config.yaml
n_head: 6
n_kv_head: 6
activation: "squared_relu"
rope_base: 1020.0
qk_norm: true
bias: "none"
parallel_block: false
extras: ["some layers without positions", "some layers without attention", "local attention windows", "shifted keys", "gated attention", "exclusive self-attention", "value embeddings", "hashed n-gram embeddings", "an embedding shortcut", "learned residual scales", "skips across layers", "capped logits"]
init: "normal"
init_std_qkv: 0.0361
beta2: 0.95
batch_tokens: [32768, 65536, 131072]
seq_len: 512
steps: 7277
Each number is 128 + 24 x the weight over its row's rms, rounded and kept within 0 to 255. Layers, rows and columns count from 0. Numbers have three digits each. The size before them is the row's rms in percent of the matrix's.

# layer 4 MLP up, 1152x192, rms 0.1, rows 386-492, columns 64-127
111:132109126118131139150132111139102120111121143109109105157145128139147142087156150119101160118131164146147103122146115107150143111132099103100151173150160131131162169117126110106136161133119167
098:125097127120101138119115109151135169104094070144133122106143144104068141115133143140100119159117133130135116163088101106132125132161139116157099095110153161178107101107172172164101125131115143
105:139117153141113138171120110136138093141135141163105143157130120139141121148077144131148162145111135109133110118147161138115129083142085097079133141152188107122110123153126174141134132147131126
104:148087122160091113164141161115123121173109119143112144118188143115111089123136099082111135108109102119094117096119095122163165140151109133185150168148145125138127038114131134096117077132168128
087:143141134117110136125124146124120138147150113092095147110151119143086113120078152133158137209120127142113078110060138134106113130156138114098151101127107063126169124125133112133123168152145099
101:118108128180142134115136140168099151176144138142161120135107127128140148119125113135148170146139123113150106176129091126141173127130109113121133133111124131157151150138101113125114144126117157
100:127116121161151090101123165106148138096105089128122118152139152144156078114106113157143138149109104154112174118073116124181109118129140143123140131093115137095100146131116121129102141157089116
099:136140164159104127121127098119145122167166121145118149147177120162143153118107082084179115125111119134139141129131109134124139101115115094135113120165122097120115121150146103150107097110095138
105:137120153140134143161106142144133097123090108111123117127131135164114122108141108125126132166149038115204075075185060154145153121134117111140131180079115079131124149132102070168119142131116124
089:121151112086139124117124133134211162152127126127086107147158114166126080118111100103141157105077141146167144127118160117135183072116093098107103147143123147137082149091131121098158119095101122
090:138147165163084164116095093184148137164164141088177102124119093132112108106144121113125118160141107162129140131083145162115127132118138111132137149156141141115107158130123120133131110091116198
092:116157112098166128138156102140135152103066111159136131161126120118099118119130122127150170100126145137113101093159115140123137097134110158201139131177140112140153157131087133130106126080141106
099:136138144162127121102151122141104162149170131142159068151124122143133092144152138160121117124181160097155110164070100121117128089159127163150137114137113142124127147106122137163149126179159131
100:128150121140130113097109096130125106146087122128135130077140105125113145052081158136099136105146130130134118108117147117109088117146150140149141159136097146170141100117115089117177119127145131
111:120128124119102132169145139134150160113171108085108094154182111159149118142107117122114112165160083136164136130121142188158074130136160117102135109088151143148149125151148133147121130177082135
091:106109129140129130135133122129163107131142138140127169126138146168132131127119124110129139127120166107098161147107146096172160120101174148178139136108142150065140145146140083098118083087102092
114:122141132160184149114121173138105129120163128103148089126118133163099124116147110176145127091131110153169105139177125095130134138110106112183125155143123096118110145132111143098096119158152118
099:133131095120161126112127093158182158108112095147117148143102101137098158120163147109098157153170105147159132186140143133130098134183138139153101114096143141107118104094129156126150105112097170
105:114087176147168105137118127122150152126125125085149081120136097139135131127140130134074170131120148156169124171111121101148092134104101151140127124121139113132124120119163123150173145145116130
097:113096180099148113119131103164154060118103113122163159135128165117149125122121069142124134117144154112146095113149095158143120127103110115123137164092126137114140138115124112134154157089156114
092:139150167110099113081149149127121119107115119117170147122141132132143185135158096126144153098148128120120137100119108156098079113187097102149144158185185112116152086141165128136136129155087143
096:118085120082130142140144091155102183116042122142145158121132125107168124098132138103101123163142136128110106110089136160134116153141137135080122157141173118137118099144167169146158122149113119
105:140124110130104150114132131113117104107139155121173094089120070158149169126132127168139116127112128157104148179122177148122104167167138114142173102142143158099136135125096097140165136114111145
114:162151127063115151167156167128156097107142131176146131143160127130133128129111145119147150147126118148166134154139101135112146146121111098099114148116148137131091142102147143157153148132113128
104:141157180138155075127130102155108123138101136104135074124128106161092105094100139121132140120151128126110093116165140111123125106110127120149107184147147158109081138123101136113095139128101141
105:164163164151176145133142122138131091075089166125141133117117138160113082094124080141160106117146165107150139092082130129119182066138102122148138128102131116133108153142187126149153142132151123
095:145113137134106085113139145115100121132120110176180102128123133142111141123151130137116157172134133139143129104126114157129187153124147076144134103138170114157118153064144101146149122108098113
098:157108130173161116123137088113125150103121123137163155088109124134105081125115078163093121135154128104130080178132156129116141124131153150149144131096143069129150112092131104092110160145169144
099:121152125176131147134179101140095106123099118140147128107117138141096143057167126150110100107157137096187110103121086160140146115137165114150102143105116154160121146115162125084114137156128148
115:135120115139117144146160102139136150170112138173126084176174090131110100116161147099122156096113176156157069097149122102122125103111109135197134170127127115153103130138160167101112157113148128
091:105111104125120107129112135182144117161109140127150121118129140102109098137110145165127114151147144109162131146096133123135081146133111128131115139128115146118150112176145138167141142143132124
083:137093101129137143082171082125127088153144135122124151128118161125122140116148091123117138135137115129136088149141116151150170118118121162123082140116124116096132138166074115074143102166125138
105:118134113120092139105106103118123139165143059147126113156096086154101128072136143105137143121102102107175066129120123109133126136155138115105112203163128119153119149120147196107115093099096116
097:122088137116140122119138128145141087124135158153138123103120125121115161136123098126130143112128161126108146096137146121129070117098129143104149153100140120110150152127110141107124112176154135
104:113136119151120132138117136122177127162108097142140162140128137120106146138116128098137178172121191105178089094122156103135084149132096119143182136135113147124085130142095122108091152164142133
097:168128111129138145154149123126135164091109107133148125096123130106119165135126121107128160137149084106135141112121115124137158113121110093155129095105138134097145120157137158123117123133141133
104:132096139135125117139131134148139112123115165130126097124170105140085130144135140144101108139153159112127162123118146162145128125146094131129098103133158141129129087085153162155171067139103158
115:153119140156144117113144120135119082147100126175135136148158119088125131128166134120131131126166129104182135100114092149137152125106100130141118148098113128164147148142142143151188174119123123
092:127138086135168157126164144108152164180129147084194104148098158145108136119152118106159152130106128124136126109106138114137132099114115123131103158133112106126096143068137088119169136139122145
102:130080103152163130116126120109127139111123134099138112096109119109136157130141149102120169121136169137148159117115154104113130110136127097138117207127140145122119145117121146095142118097093162
106:113139166091113140129091126129140159161125088116174167161159154125129074153137119158135157153177086147155105114146129137138133104137152096139134134137121128155091136131127127096145133126113141
118:187144131112158112122128124121150124103176127100119135113130119133166110122106129133136125171125155155132127079136101116145128160103112111179124148155129125090114127137162140111102140128088101
113:198085121125078100143154088126122152156135142153141113135137147107094146117102117147136139147102114163183093099125122115126141100145126086129173114116119082147135135165106089157104089125131134
112:149122127147127125156165119157159165110116137112163116126126118158120130142133129098104163126102129132229079111111147141134120165120092157118124124109149144128078112120126093104143173131095125
107:154100148163106070147146140120110100135161107098156132110119124178147090110111128098137126125117130121125110095168132143172100140113093128109179094121085163145162108140114130126124132106142125
088:126103103123135111138120147123150126162080142136189080114147121079137171111128165135140172124104146132106147123127148111114106141116089138160124149189125123092086105137140138098136146124164174
099:136156119136118126120112118147173103091097112143127125158096089143122133119154138117128157122134142123142114102188122132183132119140058078085135131171114147141170145124138124160169110155134128
118:192056141123154112135134149135136101175113110115127146140122140122129083142123092127151137132083103092117102101154166118133137147115125137152120115140189120168125118143151127116109084117135167
096:132132139105121149158138163129117139149128155109157142124101144136103135139136110110112126092152159128169135126127143174124106127097145134174113143129194092126146121124098127136160083118173125
096:106136178103102153152136108122183109110114127153186110139111154089113142107081124117109192182169137131153142139144163162119136162151156119133111167061115126161125129147151119107118140112116123
096:121128136114094114168114111147152117120096125155129125163118076153132093129070102119113144118116140157109132120112069126159135105152142105101157123148128121137110114076143136123131092171127128
101:102136101117117148103179146153121113137134155071122130167172110145132088126119137090166110186083095118149108135088141109119129097132100110121128123093170102147155131093193090138142163108074135
108:163145112148126128117153147163109141158111118133125161118104094139085131096131131159139157159136167158114140118143160136126105105194120124184159141146142094157160104153118111142123123156191132
094:163134156093148147115181147154133133107119145108127138107154102153127090110113148138125124128140102097127109147117124082149144098140064121089113138175169100118095081088110102103101110119085152
097:160151125140102127144150141123098126119114130089130145143143136111117143092160119091128112168114145112173137148111071163119129134154131124149128105152120116149120106087114199100144119156141148
088:092146156138096100104121099109144082106112109134132158173128125101172113136136123071137129145124176147108097126126155131102112101117122102111167156060140107139141095124106183129137144146135124
098:154120116126103115136142164151138090122133125173098128119175142117147108180126142133142124159129143114145120130103109126146124125131111122108149075160133097168145167101149081151140125106107153
097:136123119149129122146126102154123154159155120117125128189157090109109163147124133128147110113072101155126140150102164132114126117156143124147152137148126121113105103134117112169113145124133114
101:125126156140164148123153147134129123138113119166134128157122095097130124112065097096071144159154119143121111095114152135135182092132122146131120165157170126115105139127146097116145103092166153
091:141102156139119114132140130138153146123071140131102147128149134099125137121143086109097150101128079160135191110147132150126163103133127109158106173126123147119102136140078155113144117071113138
112:133069127116134080110134092125119113144116127098164147125134139168120124126093132137134098153161103118134104130151084152121131132095106140125147132092099111133135129135164139104147167153141137
102:173107162151138065109116093130115107104102118148164129186101121178112150108135137154121170135147124120097159111126119106177117123112162141119164147113124116126165130082116117107143093169132106
099:131116084136125157145137140122106127127130094139118127136120118128089135108140144163158104117112141155114123116107139141127110082149122140126189130172145132147122116122134025117134179153161116
110:137163160102109141124117105116121152166140133143124131163153126153091113126135098110135153130123124130138118145127141168139107136140113128120160115062117134137150142120173093104116080137143122
100:135137167126156121145142123133081166155121090136121090097129089099120158121164103172131130135201142166131121122172134120144115081140134148159101138119169096139137130086111124119116165119129108
109:126100163168151107099112114125149120173153112128129116114179130063149144095165123098138153116125148157121123101082131104158148101106138144136146109124114122156095109144189075099116149122103112
110:171073145124152092157100107112133090115090117077103119144085113139104078134147073143131138126163139087136147100102095117153116162160138122130124107127172113164112120180109166128110151116153128
093:151144107141129128103148143137113175165160141143132122130153105085146090115112125112105111151156113110180158137137131145143130109137114108128140181140128147124104132126168110130149120159166133
087:111160151119160122142121144134122096089114087120114134122128135141089111113139114149149158120146092131106124095133182113178131139096127145144173113124124124121108146093182115119086112114117135
113:158105112123164112157139116133171144121105141152125086124081152117127144118137156123094148103167101126123105145149123139147162127104080105122096171129106122151147144126120162079154131107105135
096:136129120148101145129109167113186145090116109116155120138109118142161110155081115131113126118136108136109105157122126126126095126169129134144135119123137097107150145125134140113127084140157147
088:161104181123133140121115175121132097124126120136111142104123132117134139137128142159129119158079110144113069151136156150144097135116151109115104129117140121125080109150086108122101103147128148
108:100122090136148125126129153126193142101140108119130134132140108107151122104074112131161189127201130152137144104083126125135111082148105113106103110143131097102165139097173108123162108106160150
091:091157109141154136127135080108099186131181119151134089144118151099078129105104086121088132155137137166115126102134152151130091117123129127148142131159141128103153141110119135124104116166135184
092:146115112160161124146154155147163124132121120165134123162128140122154131135078118152068117170131100162124124125124136143111098113136138153123098127123132099070126119116142093144144162107140151
091:128139134116160127147090127138127155138147162112117173163141130165107125147128131137123141126136099138149109116157166135131131112107128128132080113176139133140131114129112124194109069147133125
090:151096146129138125129124136125221117183113140153116118158138092126124134123091078126114100139142111142128111125098139206122097150162126121129122131179087093125113154114117102151114115110114119
098:133119080133153109100130122130090117140104140123172108142118113098120089145105140206102126106145159104143090121094082098117103100132119096182127115141136159121123157153129171172143118158134113
084:134137182150153066104109107120114170141147088151136114190111121093112136145140091132175149144129160092171122104105093119102133148139115155136146175110126139155135162161155138105112128136146119
099:113127127102133095129121119125144163127131101119132178160131122163106138132122131171146112117107116142110128169115108137137109120110097137148141089190135119116147072161095154120118134147092150
099:138150141156178109120130110142114146134111081124131108154174136154084156131145088109161165162128170162146123141076143174113113122124122135147130157118134118106108073153131135137120132111109124
102:108136209184115127113129128119103160175140109113110134099122122118134129127103129088103127155123141095145147093110130130120120095113077113143110147155144133131142159104117138139148140156105160
105:148145115180093098145112120121098153134181119178161137103149161093146092103113118113115125122108077112134114088145117156144123075117127126139134138120155141130137115150119098151136090162106165
100:182119153130117136158098128136161146132111092128106136136137151133155130167145124145073115151123092224105119173138135129138152115109146124135113120134130152110167156111144143106125114108188120
106:141126164120136093142098097117108140136117137131141099152183101164086181103101145164112132153138161111149152098114132166135133098152124137147144130107209107159097137114153081123109124118094120
092:123131126136163104142151150122119158089117155081122168095128125146115156166201150092070164147124109094126122096140103138127170143149114140132153152090128128135164127142127104111106085115113151
103:155142117170152131104114147140138116117122134101117127120160101103130165121129136126122172131123129128138110148140134172139092158122143075151148133135142139133123106086098141133126131123119149
115:142095162125152107156166112120128117136117121115134072174130082107138101095128118109129186129136133159142116115107126118145119129145090114139098121112159102140082120088113137102109072162152121
101:116119154148166104148106167127140154154094098146133119123149117133131096134091094124156118079116125150112156166067114146116112106186113120150110109129123143109133105154168187084111118076109154
089:106163118109184150138113104137144128201088118126121110109168121196114129088147138121120128133108105171153182114132119123128140166104144125167159146126106101126136112127150133145149161152166118
101:088108123166126161141116199136095163112106125099125154093170131108121161128128102065120130141147108156145118107123121128134148094101124131181130115122103142103152145156073121135105116083138129
096:122156135143148111116129118104124120111134099129110113112119130125117148096120136133097136110145157120094103101136137115135108092157110133138160140093102097157144118173068091113123106140181112
092:127053105136118142113119132129193106122154120139149111174153138111114124142127091094155162118133130162146090129148120125124193137131126162116104124093149099139136138130139148100111114081100134
104:146151130139113160210148122118197166110151112115113109140141131149129160126104091123107158118113107152121121137107116123132128091190145104156082135133143142132130161118098109121130110128117108
101:131094111149138163103157087126162092132081126155133137145139134138149151119125141098163128114129147131115152087154094146165104169131097127151191157140126113105117160129139140147126114134176140
101:136140103126116144166127116142115166115100149141139092117103084135147131123144135155138133114157130200101128140130116157121126141152145154143110130119155141112076100123134133140186108126090132
096:121140170098100153148141168124088101152118098145125098122160122143098113143129106098143112125157133136117157155152145155124136112107123127145129151166142131069125096123170086112149143116191145
104:131120119159151118126144142131099151126135086121168169117109127119131144129109122132153126133126160094161155121107106169147172148129109130159140129140118095069151129094135131116113102073157158
089:154121129154142087124111117138182132144106129144140102095111151126098178124118129151104130088135102163114123153160135120134101098157117069087110122150112162158099101139102150147141095167119132
103:163115135160141072178183121123134123154123110179156171128112090149127102131121143108122140149164144096139123133127135107131121100103125118142154132124156121186079108145104101130143095118134139
095:105114161141136070186135124154094125136099143164112165159094117148116131123072117097131178108168115141101143085117138176126128131157147098126108163155136123124135145115143100128132113133152116
105:113158136102137084155162116136168128133140132137127097116116121132109099105124123128112152151111113186105140104138134174120130077126110103114146115079124088132102104076119107135134090162161153
099:139085131112124106095133150144081098154146147160168122130155125130136177127125142119119122109122057126169129117123141211149095145137147136121106101151172143138124105110189130142125122107124147
095:108067149123137161175160122109132154128114148147154132122146117106103161120056103135127156129140120127166140107153122110111136117119158103117123121112133117114153137121196155102118128122154162
112:111124112124152079155170138147121129127150099126161138131132148092110161109088125103126154111100124136145118156137104084141144131169110120173118124151194144117121093138155107118113134129110129
111:137148157122137132117168178125145128131146141112126096182104110114131175151099119138109119157166114147174105082148136112143086112122154108108132103081115136112129110103139124146129142169123140
112:163137128147122049156112113160181114110124118150151171147113149121112122135148103156108160105099114116153153149111135202121128103128132077118177111096148116121142083144143177139170126100083133
# layer 4 MLP down (transposed), 1152x192, rms 0.0895, rows 386-492, columns 64-127
103:122081103096133134128125078100119094134096132119153127107115131117130165118130153168115113114135137139150157108141120140186155149123133126118139132156136137116131160120140129108134107116144180
095:166149121114168161124103139136155098125136150158077139105125128135150120134151108100133164123156152095136129121133138148141112105106107147125172143113092106134134139098114130119125121155120102
103:123100132116115095127110120068100130139147119134126117134135181144149129121132131204121141148124110134127150116137157130082138124114145140103127082116133119145145146119092124122120121077161149
106:072142146159083104149161115128141126151092148151101144109093089172076135169157137180112158135075104141142095134086091100111126142103137142122096092160097102145133152084138106137133148118120107
083:144138125127161134127137112117149072110116165149139103121115137083132130108165118079097156127123129148122159131156093120062164116145121107168108149098106190117119137137121114110138092082138138
091:097140105140146166150099128150126108110107088146107127129140123103087132172141141163114090139123074134164139132157135130137136126141103115137177129080093127153117162145132122143141142107119069
105:129098111124084115146135160166113133098130132136125113089162110116077193115147148184131134122136113144128185096079123152141093151116124153117125138149135172124112120130131111143112120161100095
103:155130136139125093111158100113156093140129100139105122093098165129177125148108087123159125104167086123087134120114111147106155086082098140131076076106107149102130121109150100121114143153119164
105:117147100082103114118111094116159088115155157123096144166100106131164106135200116122123131125178140120113134138124113091178147134092126113125159086159145152096170129118126109124117134132144178
095:144152148133102113139153108093096110094133117180141147157152115082128130156100113127154144153154138107117136121148114122168157138136114160127148141169107152114102133177176110124084093120159141
095:143116157128113154140113113154128154123126098085135152157121130150124139131086143082156092105153174109141131127075120140165104076133117148084139158171120110120093187153139085152072147112125131
090:128116156146161073163116131103146113114128115126136085190146121166108148127087146129120170144152103178157133143128128140116152143115126179128111103125133127144159127148128107188150135107139139
095:082131114151158152080123120117124133162144160115108140117135140137136118185163114102137106074149129130133147136098146094135114112119129147172111117148155156101123160100112162135122088150146111
104:130162123126097134082120140140100103123123107113100116144131099080151142072101135109164176105117140134091135144164155116103120089144109135168115129179113165154115111103142117117119160119167127
110:100103090119128101100158170100101138122137126122158102118177132116085151154115154148133110129125176121114125148150146113112151136149120103120126122100123165185168141140108152158122139100144132
094:143124153135145117139148104136090132131155119109123130136128106104162119134132128137119108131127134164096140098151119114068122118135132101106114124142112155141165108115096168134126148156141099
104:072132116104133134168148141127100130130114151086113064119156123183104138077094145136106169144116102111097134120116098106110121171118159095143101097143098135138094144143139123097110129151168123
103:097184142103126152161116108148109158143154091150143155138104131127188147110186140115140115147112171107078121088127164135144143116093127109132121099107147150088111146128135116139134168104089137
103:131139170147102140161103130152129106064133135123111161089053096103129152130161113136124101106096137142156123128091122115140149159191126140107137155134122127136152121150112097148189119130131149
100:085123179102114100118122147138126120169094097089148153120129140113143157105151147124119160170146118116125103134162105140164061132106119135125142135135140057112159125138128123129130122087096134
098:117118124142100077107182133116177083139144120128120112134143101110129151098105166128113095151135118103143133182117093121082098126126114102140116155117153123124106136122104126169113160125134149
103:094158136124122120151115109148121097120081153146137162128107106116165118121197171158151108155118110131106093128107128131108169157104122113130124121127149119109107143054130157123112092102103107
105:138133145125120111092143139092125098114122109089140104114142142161130107152134184136142150139127133131138132191088159156109151162119120077134091125169099072094145129139111120156135177101079169
109:114094126156108151157110143128134133097092149118162131118140130090183110067117142127120140091143158085123133108144126158118110165141129169143108115132121112098154097164099151134116150114116147
102:101174124110126107113122123133116145149119142102165092120130155168103168122131167110106126163101064126124125144115108119101135125159150099148106162131076159146098127147131107140147143098093163
103:122125118087102107141171129159119125104160104121087148091115165135140140133137129144192086159193117120103117138112149147094111085075103167097130128162090149131113138154140109101141182133124130
091:118132119168143155134106135136124106119092152174130132136136133104135148175126148080102132121111140098116145134128134101114146077146150163101095141113142160142113158093106125122101125110159141
100:100138178204120101138108128142160127110111161114145137146141123145167088110116136106150149113105119167140102132137120129070145117138193116114121122113113146151153105153118107096144136121137087
105:101096127126109179139126160120119122124139144117141109145112102090140141126132116131150115156088140141109106089113129182100139147134141103156083098159123142156143164147168092128127138137093109
103:117102114127074112128106118097180106121102155151173070141122100139136167126129184158118101141099153157137097119114115172151167130109151137180095120113141126124169141119120165118120151102128130
094:135141137126118123131124144145128098147098160160107090146109152129145104143156157093139095158151144092146142138093108149088145108083103091110098135131117138159098137120113130152109129130122123
091:102129115081130112112117141125098115120172108124091110111145160128143122111162149146157153147132096132103122095093114117142092169082112143070108086129136057131139148148133081155148160147128102
107:147139144104117101144100105105139115127100131130128087178164132118150144116109140105180092078146139154138085120114143102193187137124156084113106156128132119152097127141157159130155083110134117
101:153139147126127126083129117133125091114164147125130148160148128173128132091129118123157135132129173152114099147138111127119120070130162125029138103146149139084152127120113109171101180110098128
099:160114089126108190149096115095136131121143145156110124116158139111162130119174148135106121107051166097115109123135122148106141139143139127118102150135115140107110079136101145113107158105114110
101:191137100139126132099120148126118153152092113131157118145132098136138095118078178126107128113137086141093151098143126114087137111082071112148121134154157157101139113100130160157129095121101100
100:158111128102106106092161124111143139142130124109155150124124170101142143146180099157136135150144149133145101142133142146158127130105153145178103111113119126113147126130104140129114155124080124
102:172132114142142142084102171115122123137122150132097157093136170124130120101175148126151112109179102101136170142140073160174136148137111128140113195120108104128131159161145150152170112132142106
095:157106163166087102112090106095141143115073142148149148101127108074147148154163094117127107094074130142097121149107103125105107095150105125157122135165126120096190144101165123127142119144154140
101:112132130156140086093157170102183150096146145138152118128170111135107119106135165104114148114170115132141092080144153103108129180140137092102157126125140112191125126128129135145130124141108148
101:086138136130133145156125119056150139161130117101154151099122178116106114117140123135110107152170125176117095128155109123131130141114131084114124076149180103128121096131158121124116105063135114
104:183134086140154103108092146143120063169152131115105135107107157121106156097160096177136097116140127140138178117133098126127145154091089139114124177161081122107124148103125146121097173150172094
099:153163093138103107123133156158139115128087148178139107130141105158090146114119120103087091140130109111130153111109132132116147129113104104135140128120075117114161089124101135149161096107121157
106:155132147125113154130130131160120102100142092120115129125112173150162102095101124116131115142096161101119162146092089148128134144102109108133133103117158154152092105108130163149131146142142101
109:140186127175126163151142110146141145166127133140100130117115130168161129119117132106124147145131103124101130149166093113107073067122131149104121136091124121108136136146108101129130159128089146
088:125105106132172140101131155107152180134181170089138090112148091140136110130086160163101164138132134130138154135129154116072101145121118112166130108155133160117157145118129162140142112157129132
093:060136107126112131169101144150106115134125138146082083144114129149161154133159136158111154119139157129119116138154088087126117099158152123098124097101108155080143124169120150115114160134129127
106:105086125081165144132135181140124098150114133136090149106089216136122107154149171111142136144070103080105084139136136122163112120146146144160083096173176105170141106143140109139093078139160142
099:126163121135128124124134200126134126128150134080108118116103106164124115181115142170119135131143130101122137124144142140131127119141121119131146115126145092118139134116145149157113143130100113
098:170155097093148126153112134186091108151109129141210152177110146123101142151102118132132125143152111116098155119144156091106133121156128119135106141114126098144099119142163132145143157099141123
098:118105099138172126163145115077102103079169128113122120160137125125120128159130086146151117130163119175141161169132154106092127129124127152143104152128163107115142122112104146124131174160151136
100:132117155136172160092093135142139130129142153144146152100119096078131140129083112110097104100149104121157162141092156113096131111114090138129148173143116127138169153093095174149149132135157151
109:142154116093085126123167123124147152119121147151124116190185122114093127123102126124113158152153129148162117120130118097152153117177109089090137154128104122119082089168132128122138153114110092
098:148102130084129156140180124140097106085145123148130127123147095163158163117098123128118102120140135129157106152139165127223094074116144143081115108149089076159161151137158141111092093119097081
096:145120099136140097121114152120105116094180136140107109133124122141086139116168119116138154125135105099146126124127112131057122116102118146096110086136095112171117158155127157126127078141139117
091:151130129137155134093106114134115151123140125145106105122145110128136100135112115113155150136117139132156109114130162121015108121136123136136141149126095077094143138130145129163126089158122116
102:156119155136134183128159108128139110129138134138132107141109129131152126142155122147124089137125139119121126185115123158125099126131122097135123100112135059127142163139145116131164158093108128
094:103124125120129181135084120115119130122147122106131155168125091172089150144142169110197100090108107177121122118080130136175149112158179123135157133165117100099154094146106131128127129148128126
103:130135157113151144088079105135086139147118162135133161138111116124100166142134148132068116134120137113128165083133124104122169126092081140141099143165141149151135118116147111196144152120156137
095:153106141094081090102110178127139121120141124084122144106117134155116100152155140109195106137110099142142156116101168181108090144141096173106096112123125127147098142171140139136123105146145095
112:099111093078130139084091140109170089137127129075130129129099139155163163109114133154131134148159133141129128133108126137158170138136107146111084093139127133132074137112135107121178117122121162
106:142113133092124106045148100186120121139091137142096137149110112129127124128160148138131104141147093097110121161091164101181154140115152120126089122114140097125127146093153138171168120124157107
098:102116116171156125098126138128140097159136096097108139135135146159123116129092117108148150105081105127180129108171160128086140108114127141124089121152126098136120159137134146102113137120153127
108:153136164140084127119093106089107145123186107141146131156134111163131116148147092123163147137119091137094109122091108106164138129130177153098131085151109151128106155158170148150143119127129106
100:110063135102107134114143096103145109135138120140128151150079133154172137115106062148097119161156145155111104144121156168148158117117134104121097114117160107097081137061146136111103137135132131
099:129135110111090079127134090098124139171131146095141124090159146103174145106125149142156164120117116140089128129141068183144113106136157122100150140126118126158120113152126120111147126189060106
100:152130139122135100089117110150113108122116152120096107140147134120151151160134109089100120131150098133141143154094130147157112140119145159106129144177121156151127123158120129133157131130124102
098:104152096101126165121137119133133147145129173148098147122132097143102124126155121103153086136121118124117148162096104117216141123103102159171130153125123114081103122105131122131154144151154116
094:123154130104147128167097135080101127132084117112125112131126109100084147178103148147127098149128128159137128084155160132096106149126146124131107065145150143124173149171131181152130102131098175
108:142138148107089101120097123087133129145097183122135133149160114156061141122108090109135068111120131136124108123115131147140073127160124156099135165143122149149126096142125078127119151130177141
100:139127141169132104120173126103147125143127132146162150138159130132083102165164121105101131132116096085124124145145128093038127169154143110152138108112144103158138151104118159150155114121098152
093:109106117135104143160074135106138150124116119144086117145142148137182135131162162140136075119119145127129115135103163142094147127113150104141139112111080165135112121120114107144128119120150077
106:100165093087105125104123119143145114154136128110148116082143142121141151119094106123150134161124134151113140119139107153097109088127043138125137124119105111137122122098141090127117082116166154
098:127156138140122144056128123127099135085150104146107185113124165124107153151107128175149143137155094140110113116098124128109139115133151101111136170114137096120168135153188114107120104131116157
097:136147116098159104128170099134091151117113104139186155099083163138113164078167121116094168134100133113148134109162100135098123187154106144164118155134108114120169091165146161083098146134132143
095:126123121129143156098133073129119128133122153139120129129177114137138115176130137126146080097131151124105156134142100157087088146104135113127102164136105108120145120111080118097158088113072149
089:114140128128163140138136137129145143141101107162137158112132119114124096140103111154132112160119116163151133108129120131041108160097193124144090171157137135138156160122105145174148146120126143
102:142085129102167102128105140140089126130100157141153144146130149108107153118127140098142110106182181143134108121124111151098116110135138105152108160144147147118137129136139107164115091166157146
090:128132148138122128145134140139134123137106127132085185134115128097107120118121127115046170091091130142137165125085123163030105143138102150128141153125124161104163105151085141087139102126108159
101:151134128120160129102152109153130082098124093153106134111134108123132142156135119088116078142114144117133130134067090144147137101131090147148130105079119133096104086178152136128067142161134129
102:109153064127148163142174133130105132091121109133087118127179117157111121155132179121165098153136138144081118114115134156108154144159110173119127143122140157098095122162139121140141116124135153
101:075119117148163131143125144091107133076131164108103126163129134112139113123107151114118162077115110123100116109133148106085092146151142096126100134135101104114135122135128148150141128164095138
106:115133148132146124106154136115128134161112129117100077091122189131111108120119106162135125154173146116107137091187101070129098113129112101068132101124139112130219131098107138144134138125100127
103:117145142119134141132155122101127111103227092106111129136167133117107104143141147144118128160112125110134145135117119107086143117136142125132097130128123147148135139111130151085098083134137103
104:092125098136154144106134115159133129166126154115157117139124099136123117145156102130085138104132181087146134101161138158151127099112156137152121139160159135124128140099122152155088158098135130
093:144100145083095147081164135116125107128163122120101152126109166146109129187104155105103104084154104127095126123146145128120156115132149124150113121138148115080177153134118102147152127112150159
104:156086125105127115141148168157130159132125098131135133155122132123137181118118152161136115170121168146156155091139117113161098159179128137124144120119139107153174126153129094122141098107133140
108:141105189115133124136170141103088139145133158141143133126112124116125106116134148133147153107095134112118125108121133087110174103117158103156127100174146106146113108123130115120121126129149095
102:123122158165133158127109154176159117144100114135089129102128172095137118166112134106142160125086150169133133141079132155109128131139131132132096124151128129077122114171120102103099127130106118
092:131150132107116110093145124132121084137161126093132104119120120136083099119171120101136116146105163111153105119107154167104115141116132156141123155078134135072111144140135117118146100181122158
108:109141112141115109119166152120152128139125119144117075152172099133145133122122158163148156155138133196112114126149119162141158154126071132111086151136116131111162090127118115087147140154120140
092:088165120106134125121134101089160177153164112122093157156125114121166078121104116141152107157168144113108152142091131152162145101117099125107134096095135143117105146110128153125140145105135128
090:147109157130129111115139115129143111123124122099140177088128135133130151167095146112128125110133138117137122108094158114079083093125148109141122109122112082098130147076121136126123151112140136
106:153144119099141129128127135084150165141151100122140118133170098153125074152139143141096125096150111124133132114116133127118150097122127107129127105131137106164173134091120165144140150135136107
096:147118064147116116140117118155126091128121165145094134166155179128172092139133127123115132131098140113117059085128087136141157102158120093096135169115103142093117138111133138140099103129123074
098:148134076123119166166119108128145134061110188133145113143110154160167122130148152142131130114101117136113154141125106145138114127124133150114108105117138113115125092117148120156112108128126113
101:118145122112135112115142178101126118147131091122135112084100185129139131126152110142147115116144097137114112116151156161167149125092093131090152106147128090125151159156124090150096114128175113
104:126130110111092138113128160104126135136151137084095106107114130141103126131129146196151104146127141080081119156124184152118136118103082136156153112137144107109119156116136144139169118133135101
091:132139115134099148095129127157159105154117116125142140091159110094122112130157150113123126111065131128135133092097116123098144149122139122151145105171092147066148120151119114120135127139146139
101:127101083112149086114138091163115139122082150111151156141118138132117118142129168098134102126148116131137150132118126136087097110147139127157137102163117172171123102109152133181091127136113150
099:093132145137132134138139157122130115167139167131113127147118091085124124168121157098146145151109142127138139138068119131082106104149151121141126177124098155106124157135131136148101123129148132
094:115121120110114132163156152127116113150142175109135124141109117103126092134147116098109103132119141120156122093139108115087131135122171104151115158166181105186142128152100142129147133115102094
100:104117130085125142104145117085098106166107154115119114136173160190134118162126164155145185159100097158129107123119093138138070134115117122109123171131110100139151103111124154132113149142144171
097:093134129122133143111131095113092127122113129152070143139087156131169104133158105120121111114137126164138136119132106139089172102134139107107082132144129144098110153082121135093093117125094168
112:088112106087129147177114130107119141149117065102136109145101172160137138149140118157127156103122130109167113130141145148162117129163126132181148124165117098137120117126163145136120085092115135
111:105163124122099127122144130134139146119164179128085126152110160166152182122088131167112060127113082112132102144134156103161114112169140136050153108079144176157117136130145183177164092113146110
107:100108141117160137140143112127187157154143125122138113128111128118139149132137145092091145140150162181104159108087141139155125123118198113133177106155189148099153082124167089124155165128145155